Each number is 500 + 25 x the weight over its row's rms, rounded and kept within 0 to 999. Layers, rows and columns count from 0. Numbers have three digits each. The size before them is the row's rms in percent of the matrix's.

# layer 12 attention value, 128x128, rms 0.129, rows 55-127, columns 0-127
086:512514484511510490508554505491512525501485516515518501494492474478484475541529573539429541522526480485503474448488505495465528535493500489532505538452492502511471528475560522487468483533517476543505506550464542488505484474467490524519464524494497524516492496469480527518480491509512488536490479525500483483503491505490502474553514493499504499489520518487520541468487512472505447516478
088:498495464508507531537540482471509509493478469478508494490515525458546496496537529512504517535465468520541528478488475507519481521508500525519465515506532511498522488539506474505501493508528503446520497502492462536486527475491478498484493487531511433505514488525473530519496488483473469489483498501472514480562508456477490485470462452483547479509501518545514525513446475501505497566491
084:533553517522491516521582527511483482470493502521502502481537505487512455524464524520463503539502515510501520463505486531531490506496494525524470486426489503493527507512522455462530545496430505526513492472484502505501500502503503544510528537480518511485512509489486497491502534517501491505537548479508533499488482462493507495498488491524516486491465472442485554520459503508503532491502
079:458494499481478498482458503527504495509506500432511477476521502487556506502500477497490448537456507497496507498515520500459528446482488520511483474527482500455506487487471442444525513542496513492462481437480484504515492509495517491529528560513521525487493482516519494531483488528486511530498500482504528501495502469540523506483480468528491486501462509538511536532547508530526541490523
090:497492518450484525505494490503492473520514530496466514508457494519470518477526440509519526488513461518479487472503486514552479519495502503499532497519478490508456456514502528482513485493560521521485494553553477507519471523537540475486518483484492494491511525493493501485486501519516504496491488487490513572505460569489505494515560524443457522508518488480475473462513514492500487464518
093:490487487521487492463480476505509540533524453477489471488459543487509566510476493507499510505453491456525533502494498491503510506532506502525467512504504496535483519530470482549504507537478482491485463539512496529494519506488519481463476513475512515459517500476464480545488506494511510558506503486451511561522496511506537473515495514484474486548524477560503512534518481470489503521448
099:498467481510485502539507491480515513499498408472519481444497531427512537527471516507481495471480508494472530480484480507507566514509485553450471503494504500508504490518512504539482493523548473481493523479464514507531501526496495492490504518492500499475472508473503529516502506478483499486488497456509490523521489488487467513550478506489480477516517519546544498496490453531509486522438
092:486475497497494503495499491533490535470491490496521496481475502478530562496487535526468492488456485504503508517485471520515534507505496544494503481484504501484492476546446540493460457525499497433480501508531493506503522478492530509481503508533477442469453495512493478505511516520503488555527507463484509551535477491461534474549490497500477491513494496519476533470483444497473490524443
075:507527566495484482570469497473497472508469503510494484513541498490480471499451517485475486521487511498434472446511474476440490480492531505488508514514473503502524523457478502510486548469451468494475542512433500523522513488522500492506518475528508529516462496521516509475498502475474497525488485472473474532445483481504473521516503489511503513451530487497480492513523520505517495486501
101:524493527519492545511484528491486522485469515508533494524536528545475489475514530508506493497486511495488499531496499544517475498473568504503497479512486504464513522444508495490431471494509507490508591544534501480516490519504493516551527529516533467515514502551517524535500512454480499473549487499504533512494485509517496503458515486496498486491436502504503516494497479497496478538469
098:479499473520520467474518500499485509515517428499513505490484488487473476493505465496520511465495500514493512507533476502493506481505519476459482482545509496554461483501460507475468484495448440531443442516453529500486493498516496453517495490521514493487473538454500501483456469483513498537472509485467509515491506532491518532544495485536449459518504460503511484468499536510491484494492
103:448513532479474527515525477520501524558479525505523477466467462527531507499519473481515490527485512550474459505479507526502529467480516453484528527514541498499523494511461502528476465501513523521467515495510502476518479471507524528498538534532522485512483497560489522501512498473524491498483458481547486502496483462502506454560522482481493497484481529492469550502489481478471499530469
106:483470483505508529550536520484481505503500489506511513536499562458474494489557517505460497565492498439496498531477506498509497501492503532469509494506509506471520556474491464475506480511487467493555512489521484480517515543500515457491538455522496464466521499484473483523496474457540508517534510524466512462474517482486509535466490509496505497520462483553509490480484467491486478495494
115:516496483498481489487472447464527461504511517502468486492501515492495513558489533502511488462496527479486493523522454563531521533484485530546504537493479499525471503538482500561554468523540497514508505515542510533515486531484481517517505536487496521494512494472545500473496517500500490435515518515538483505500497518530531483537495514472500525508474487509472481502501446523535462524473
112:531498428508515486537521528528515476516484525506500530498483480493506544540557476541557519519456490506489511496499502502458486502547481536471501471488461497496514464510496551458487506485520462491498494488487493444531471527490477563506488501501493481486510512512496491520516499524463501530475496496512474523503473491479453496501537521537505516511471482507436499504497500468513513461520
101:506526523484510472447497480498509499424514538523516539504500490474481525491476503493473516485523497506513481476488506542494522479480508467514551460513556506536526536491536505501475515504486521504481478499447521503470499526542503538510471500466476496537485498481509471524499489504497505530519515522472512498532496484536496506481506468531522534480553499429512530559505521473537484482502
095:469518510498495514534488548487497506506469450504531479500466484502545456520525506534496487523504477495509469501524547467536499544507503514481501554477485496474484507464520521526499472488488468473498517494519492479486528489491470522505477470536498464535517524518496464531500443496546543509491536479513500500528502511462476532532507511498490480506530496494529543527506507431435482526504
108:518509459527506477471502491533508459488495491502475517503496458478502511511507498474485520469494505420504547492512486519484465518537463496531458512496463486493529452529529497500511482495536493495495490483601493529529509492491491516478516542509477499508532508481543495471522507493493517502506531504492508512486502474504508486517515466481520530514508481461491482447575478549525495497507
104:504483465513500532469503522528518450510513455528473480532525486475502507526495495497489491486521500468527503491505468545521471494504571484490482501468523503505459520548482498494517485545482543497515461530532497512467524487471518466506492495452525492488514494494472504488506486547488505459527453497482477498520506479534512500488469526544496515498525505544562437549517494529505495504477
104:489487481543489509470536518538496501508483484473531447452521432476558474469468492473492530503512491451532520484516473519539503539510484490537478533487523494514501503488464545483510488490502495467475541511526536478489489513506465524501478514552523497493511493471483492550534487531486518524450493530484473475495498510471505488503500478476524471503453490507499489494527479518494489525452
090:502476509459514506499475489507515519517487482536522521528482511529481516490493502493522534519486533509417462514511487492501495487522524486480487501491485502512520458492471505514466534508539462549463450493550486473524506499544536463503496506512481522472474487478502527499491528476552486508485496480493543506490480477506492518510557459498492520515520496462470482461554456524482483446497
100:491489505475509512503511483475489509497512490511479490518514552470467495484459516505480476481509474501496507466483511468543523504442478512553540480515477508472456538518495468509496525489479567474544486487486493533484527522445447539513452492502481453475474491498485517475485498480489471470522468515493506451520493496497504488471489519518529533521542510505515489481432502497525494522531
110:433510487510489495507491472545499480530480506554462518570530519472492484508499487520476475509500500512492511504532538525481463471507565467487511521506495508499482515484496516497521497494489511527489503483554479521526511498511481546512521511532497481536494509511533484471516465428490461491519497475507506448473497490504499543501504520495521495512529483488572514523455500496472480512459
099:481527494504495514509502493492464526499486516508492558495511478496509527511488544530524502492500501548477488465465545508453533491520463506476543524448496506494502480541484472474517523463513459511522492468536469502512469523502484507439543506507493501485509504536463491517489514520487501515495476511528513492502477478474477499537515541516531434498511471497453519492515528531458551462519
102:501513494518484471533502482463508497480519542506496513477482520546511558550486511503512514509453510488501541556465554483468434505496467496514494491515475501513532487503504522509520510464524515514497480490556497479521455507512430511447532530514518499484521515459541491524509499505524489490503508500473445519483516478472511477479493518482513498472450491471458513494503487492504511470511
104:510495512483505490559548466464525484533506494460484508497434539494519515533491457490547520493519501493482502522493451451507509483521537524540508528500496491501486503535476459533472472515533505545486475454481494435540473489475505539472511500494536506510494503492471504490507477537518525474496506489500504487519488512501502448525536482502504540507498516513453500515483451474501492502479
100:488527539474485539555539497485497516456488540540538528529481523549508491494486496506536510493501470490514450507493522487491526480508525462511524540462504497525495526492525473511516494532460520504508538489545472524502494583537489515510501472536528473504511488505490475533503492517534523487528505523518481486512501466516481504469505525495511469499513495494461516521483492464437526521536
102:484533476457500547483526509519494501528497471517507527538502488456483489482492479484476468488491486500448501463472484474514473477476541438479505508512467505468474495499483503511454484497456540517481494543517489480473521513506510502495503527480459475505486493537465546469525483500432517534536491501484535505505500480512497507504528531513474505496542505546493480531468506516506557499451
093:510495493514506508543518476490470493468527495499505501525560499474511553514479488469468514495507511436518534540499516522505457486518506491482556466507475493476454536484485497511497504524470493512529511501508449474515486486515572462480546485501472478483498492486479535520519523484514499511498480507515457514484529481504517535493517468475482540498441515505476494519467449541530486511494
091:474465450514497501506533520484507498517483482503531475501448459538494547499514505517498497506490520494502512512513532483514489489497452517480493497560457496510521490514477524509510488520507514513563486506405480506510455501532492517535464462514504487527487530494495508508493497526436496503461497528464505500472483460462521473513502519493509517535477476497446516541508494459485517498486
107:511542572532494460498498506460504529500488515472497468482443516518531503464515523538489485527489498538533503501437525477500490535514472512473486481477538508513537532485522516485504504509525470499476506507480469460518484509507522496468539506518559494479501504487461483516472470505525453533530508522486490494497505545489528510508477499513503423469466480499519526483494525494482486514476
101:511506518493496474554512480515453520508481445487517501508478494538511514484463487509537514511521487482528471530456527495503523508527490497474508478498512499495514530502470505480480442505511448510496482487534431457497474470515551489504542474569518477516502509510497454497475501478543509500514511494526503489512498508478495511523498482493486461524503496550512526485443478495483483514568
097:501515463514512491486500500488494496491510521503480513455521522512529481487463505505486499469480473527525531528516550480456440514514475475484514530516479499513452495505495484451460484503484491526502520519512492496501454549562445491531508538452471518460527510509500552468472530488467485509478506475489502537490506517489509511492531521486469513483440482481509504463539509475547509498499
103:466510503486483517480482521525499512542468512490461471506522487535501504471441488473502488497534509538471543507486468480475488527493553513457497527484519515468532509471540534497497517498516505489486527511484521482511520501482464511546481542474534492486443449518496533487517492464476464505476490487469526462487490489452467502488526506462551468511491503477552473533493488517494512482475
103:535450497496504494482491494497480482459507500500482504465530494475507469511513524537436492486493505456517529510530489504497554502491480516499518489484472488490482500487520506504553527472480514468547527514480492525493508532490521459508515473483481526467515518472467511511483509547518518472474501522500447535501498527531497504479456550465492490499526532508484498455444539504535537471553
098:515452507497519496518496518514479520484502490506455499522507539510460502464488568487452505478511532531482524495482499541467492503504530509481511493479487503500504509492499502483443534499511522547461516543489490528536503483504513483531539554485506507485503482516493528502501524464489490483503470497468595520473492516508541513491512508470497447507504506490536500484468491566492476507461
104:559531511485482525457484466493506488511518489495507454460503449521550532516483503500535530509481488475491511484449493509518522518505456519492495517512515498519567485532485535508511527499513485493538505568549503491491472518512489516504503529531502503477513500464495494524488544526502485474484505488527481519479508502456472498515510503449504522482446511475476492463560517529508458519507
111:511519488490512481488507526497488473513515515509520515524484486491469464523447514452500487451515535452475526509528488497533529473485472529522462527527481484503459506480515517538537501512506547476504536531510529513488526480463486461479449502433441512519501512472478528507503495547524505518501526542509485535503513521516499494516492515457488543496514479498500480514497450523499493494552
093:485546489487485529442484500487499489553507484502476502520533464498510476498488507502507465483455510555454506467455503519485579502480508519464551528542520501496505519517510496508522530481521493526494491507507490518474505526453527457509473496469478488463473530487460544495463476507572493496509487507491495487469492491468495522525516505481500512449517503497501514509532515532508516497532
101:530486460484497499494468479496508435516470476492491526489516481483496489490487525532474507435493537499523473519527508546466475533525478558506490530532472492495524481528503488478503473499547483490484497517495463522512506509512516519541487478525482526516529511470527481503488573481507470497512499483516550521504472511520502508482486488463491521511478470505495511450516469511519435483557
102:470497498527487480521505478474495469525505493460496479482481474523551515521508475478497482499467511511515496527528532528522518510474435492512482512509501492512480513492460519550553502494518529522480520476506493520502490462471507518469533504558501494516490520503524494500511498472536526470460503515568494497457485509495555475549508510435490495497519494506475523503487468480489524554444
093:454483474497517477539513493495507547537505541542505445495503560514497538513515479536514456503472472481481480516507490505507514517491515461445472499528511503508493489522486519474495498468494503481424504521475493519512495531516510479484479487515477501466500511467497483516516500520510505456514474468490456558491517499479490466502538512484483447450460487514518527517456511463480509491473
089:498519480525504511469506527534509521518477574581520480505529472494516479521515506503497485474497506522467513496472496511494530428522535486468493490477530505509526497481519483495495552483536492515527555508449495457485501491487546524524540462476465473477461502486505523486505521502515456513500493488479477492487538494491489545493520466490503497547536500527512482500499462506510498474479
085:461448518457508473505491541538483538480496545518475491476478534505507455522459472503520477500489502490516513523481471456554478505539515529485468530530504491513497494505537486517508559484508492486499474513502536498483547471481481502490439499474472506509495504533487492474504526487536515473541508471486467548538501503494513489507502484538485518488481544478496488527474543545504522521493
102:496435532501519485531479488523499478523501475521521516509473477442549487552517529504461512482514491506525487504504506530496460542480506494535528512451467504498517531514469498483496480521501521472524523495558499503483504476511473551523495549520506506526517485472539500529501514506474523491527493559504526477527554470522502501463465488475501504523470503495525469490463475496503497539473
086:506489509506504505478506480458468556503516487509535462481472490456497475535504434464484525491536480489477519536455540473504479444491478510538494464525550502533505509514486484477503502493484486514529478483494503495480560505523445450467486549511480475482479494481493552497515523444504466516535514494465491472501542496492501500529490504483497538518485507505505500488484532511486498509494
086:523455553493496480506505522455472510531487501481518507497547471494501475500480456480505496506527480494492471499459532491485481474481486504507503484428507509500491487518458536483491475485516502508525456471531556507487538549492505503500447525478488524480523486461477504516462550471553445504509512500498509514462503488498489523502512507456504516502537452534507514463539512502498492495468
085:510496515490461510511492518551495444466486520467470499547461514517544479463424543500491502499469474485504516508527509497510512529502476468471466533473486488499505479509511530549502490526485515498514465529529498519501499519474523478503467505478528538501518484505516480475530519507516504418532503507523439517511488513474487482456486528492471504529483506475474506482492459474467495493513
101:513530545531492487541509513514486520532502528528499468480554556474512517491457483517546477508472462504500482500487507523472504520524502463436491495464503503515471476518476517500525511460513541469484490526518462530521484488525534529452490466537517493503519505476489471522517516477526482482507459549457496523509488484489500467510499514462501442475512488507508520533462508487509473503463
095:491546514480501532475509492452507481518499554472465514463431534532504490497488488519493481482477528493444515491530479451511524458504477525520506470499520493516502440502508499502487474479514516499506535513508549498509469489500524463478479484514479533499497483502517550497489509526544460515486526467486505501512473519515497447491529513515513513499477491527505507439531468546530491488545
090:482504503502529524510503526516489494495491475524501536500497492490427521485485485513479544489489502540503467508517483505506486441532513493457534507454498505515457496457459528516512521521511478533511546486503461464511492509522493528499485466492442501495524503498453482490533490483480426532471535514491476444495480470501482509537500523512529470501495494470523483528505496533492513469549
103:506541528536497523475528522464492500467505504449488497422475493497468441472533497502491514550473494511487486493509534508537482475505446465545526499500537501531464505484464532514482481469525519506506541500526515486491478452509518433446465501518462524502522488514479487466546506480550496509516505504492532491529509488520511501493492503490505540504491501493482500488503486482503494489472
094:491476469500484545485502482479501526497476486497508533476472526498459495486506478515450466520500511487507518542451505505524532443465488556504508472498522505516492491484491476535459528515518524513521517463523536496513526525511497489488523493450434494505507498479467493476475514461493474547463504451483492511512525504481511517461505513505504482482482482550476465500482482518569486499456
101:485484561496499526526505519555503503479498517509474476527484548483528471498506506540481488512498488510496521504477474483545505520495527523448474532511467506498535486454477473534535506505538455496466462505500515508512491544519494532537475453551496479498485493481492498482510535462521469465523492504478465489517508496481486506434516505493476498478469497543484471504483487488541482541463
094:517545424483488514506525464498520483495510507515501503493513517519529512498533543492529471505476506504480511494528466474536432488510524463490541521556470497480497473489501512544494501529520494536457526514508486497510474511505542455467518505476495528513514499553510492502540492481427515472517524455523521506520487530515528512509490528511505511506497468508446494525493482515490529478468
096:493500512495521462546495499512519526492507499507491502475486552533481546532553482487436557499477517480505502492491525492464437537515507489476476491519488500488527473493505523520468480494530538509502500456517490519517513481506482506444467532482500468504537480479513506514494488502468476502511471488437557508545511472531510471466482517487500498515480487539515472516511460495487493518455
107:493474499489543552528469476510497545482492515464532489522457483493483526526557513483451501506501535469491496507504523511458513518478488540510439471505499506472536521500490501473494504496521507492496500470508473507502514483481494526497573524515542457508515482489534505526473502545518517476523521509526574491522544497479490485490437476494506462489499522510496512480488481486514522541505
102:511476504492502483529516507526502535496478492506479481465461522504533485557492462506506534505511469508510505494518508478468442510524455542477499512513530492515476444504465523493532519500548512496497448496536508500499479470510462491439465510503502534517528491573497516519507517472550478494503531451490510530548514485480500467527448526488496469483504487463520511492499501507479514501504
091:557513514556466462501509463469507470508503530486537483502577511499491457465497515448481473523474490523491513497453496526458509496458524473457497486515493503496480514486507486491508485491485533511510480535466504460512506508475477485507525481528529467521506481455501534465523454477496494467454479554491467475480507474513521517497516467506485485515505530512474521465503514500511486525480
093:490508509524495453496486519536490516537484524538521480515508522436524480509484503447477516491543476473508512494495509499520447455504529469519512467483536498521477515518487499498467542512512473531473500500487483537500540489481529477509499530456455498467469492521476479463546513454458488531539475495477503506491492499526519492529479491459532497546521482480522514543462468482494507490482
093:497458472460511516504527493473514468455524439536541544520517513545502506470527486490500496491474477514476507486529493518518495465505499531487547525530464498497521455484440459534503529535444547516489508497520494504514495534511521482500487527510510546528526510537517492495524471486478478447478497541496478492489511507482504503530513494439478498459475490506518516518484518499497471484491
097:490496505519491507477548471486502528470508541477500497506519502494529473525491554515472460512490477511515492475502494505531534544505505484516530487538502500508442528508512479512490515500485513503478484564465494501473533492477497508530479490493470455477514524511485453476501522526559515471568522530491441539497504504491528492486486480525486536497495506476461510497448536497544517522461
097:509517541507453517511489505510489521471477480435510530526537493542445500492461458498503547510493548507507513493465501503515514515530487515516470518493491501442523487478478510523517484498466486514536429465507498493501486504526487546535466487526510528483495494527496452495492472471474476499447512486493500502494488490463492506548513514530508493464506515528544526512542488480483498487545
108:526481485474513473510511484511514478525512508555506502483511524492534493516499510539515511462510491514503514470510493467489466477498522491511503522479453501495523500529480467495485534492426448505510490482499495519520545531520506516505476465526550553483504510477561487476493561515490477457483478542488484530495525532509493497492528463442489528492483482546534468538495530502468506497481
089:498460523504484484526488496532472454507473456512499496533458507500521495500447481512526509460507483481508498542475489511463555545468503510477501522458481489522480493492519502521502446522499533446471498500513473517536493534499514519487476513516566497495479510420521480527514524508500487474508478513501474492500467474518491460488507517497482492532470494505481495459525448518493452509491
101:524493515472481487510516497498492492564479509510522533514520499543527488496509471507527538487467530508498505532496494541488527467496520510461528496492512498488519467488544495493499490517529512503500518476530532444536477453554541493533511517553537513543531475470553531491536473493490513503482525492500518485502518438512470499516531530523510503480471501541530531489515467494477523536518
098:498516543516471531451578526488483487469489510471462476509521478471513431543499471527526521474512489521492462476507513503527489527494484454515517526495502504489481517511471515520550511476518537485555469520506521491501496466529476532532466497507472491507504480508515478498503530511554452489559498508462492481516515473474483461486479529511518515491486490495491489482522507513509464488474
098:486530497489509499478527523503500512466493531457503523518457527513530530487525556498463535482516500479499543490502476487572459463512509529476541519544518498489511483488459495493430517505496502512499496481483486496522488443456518505498470497542477486501473529547461528489493484500471471505540508467497541442480476501519502533519538489493503520519467504510487511507477487517484496509528
099:535475503482505480570454497516492506488489553510507490513427523491505504508478482510475494479506529483479501507491505429515467509468508566456478487493455501465479474496518493496479482510501455496470483496482528516519545544476461511459506469532522452478475498491494514465485519518492496515506530500518506498488480514522497525499528503488480517499476498518423483486471482503483517533507
086:507498500472488480547524484474492504500500437527494516492467486522526550521530497503530525510484539501498479471520524501472474545512516529536537503496469501509493492496555515507505469495507508522531497461536461505493493502530448517496496572460547460537510484519506483541504512519486519501482486509459536546517476499533507486482486525499495529488524462517461469512549486524471494496511
096:473531467457496563488521476496484488486484475490482473473529482528523497515502499530533528513524502499520514506502520489502513527529484502520525459592539500498490444495478458474496540506501475508492518450533484483489499488524517464453512514508493524447521515519534479501529517508488563531506495473522515509520525506519539482507457515505485508488505477528500481534483497485454518483533
092:507478454496499532503490465498511499480523538498518508525530464508526469494525550454491498528490468460495516492518521544526474517489493473489504518543503496497492497490510514539483534495459542547513506494491510502471506502471522479519494519524500471521527498532508497491527486533512497423501515533501448538508546493478491483492472491488476501521466513447491525510459552435477493513471
101:467523505440519481506518513485478498524504515514465481510471528506527542507458508551544441506463519475476491516511469468500487471497531498459458501519533501495530448499527502509455535477523470500552495526483509504508487498505561520500474483497503469500488517495520486520472532539515477499539512480485507515501481497512485464447540461501522517489459474477506504512543542495500515510502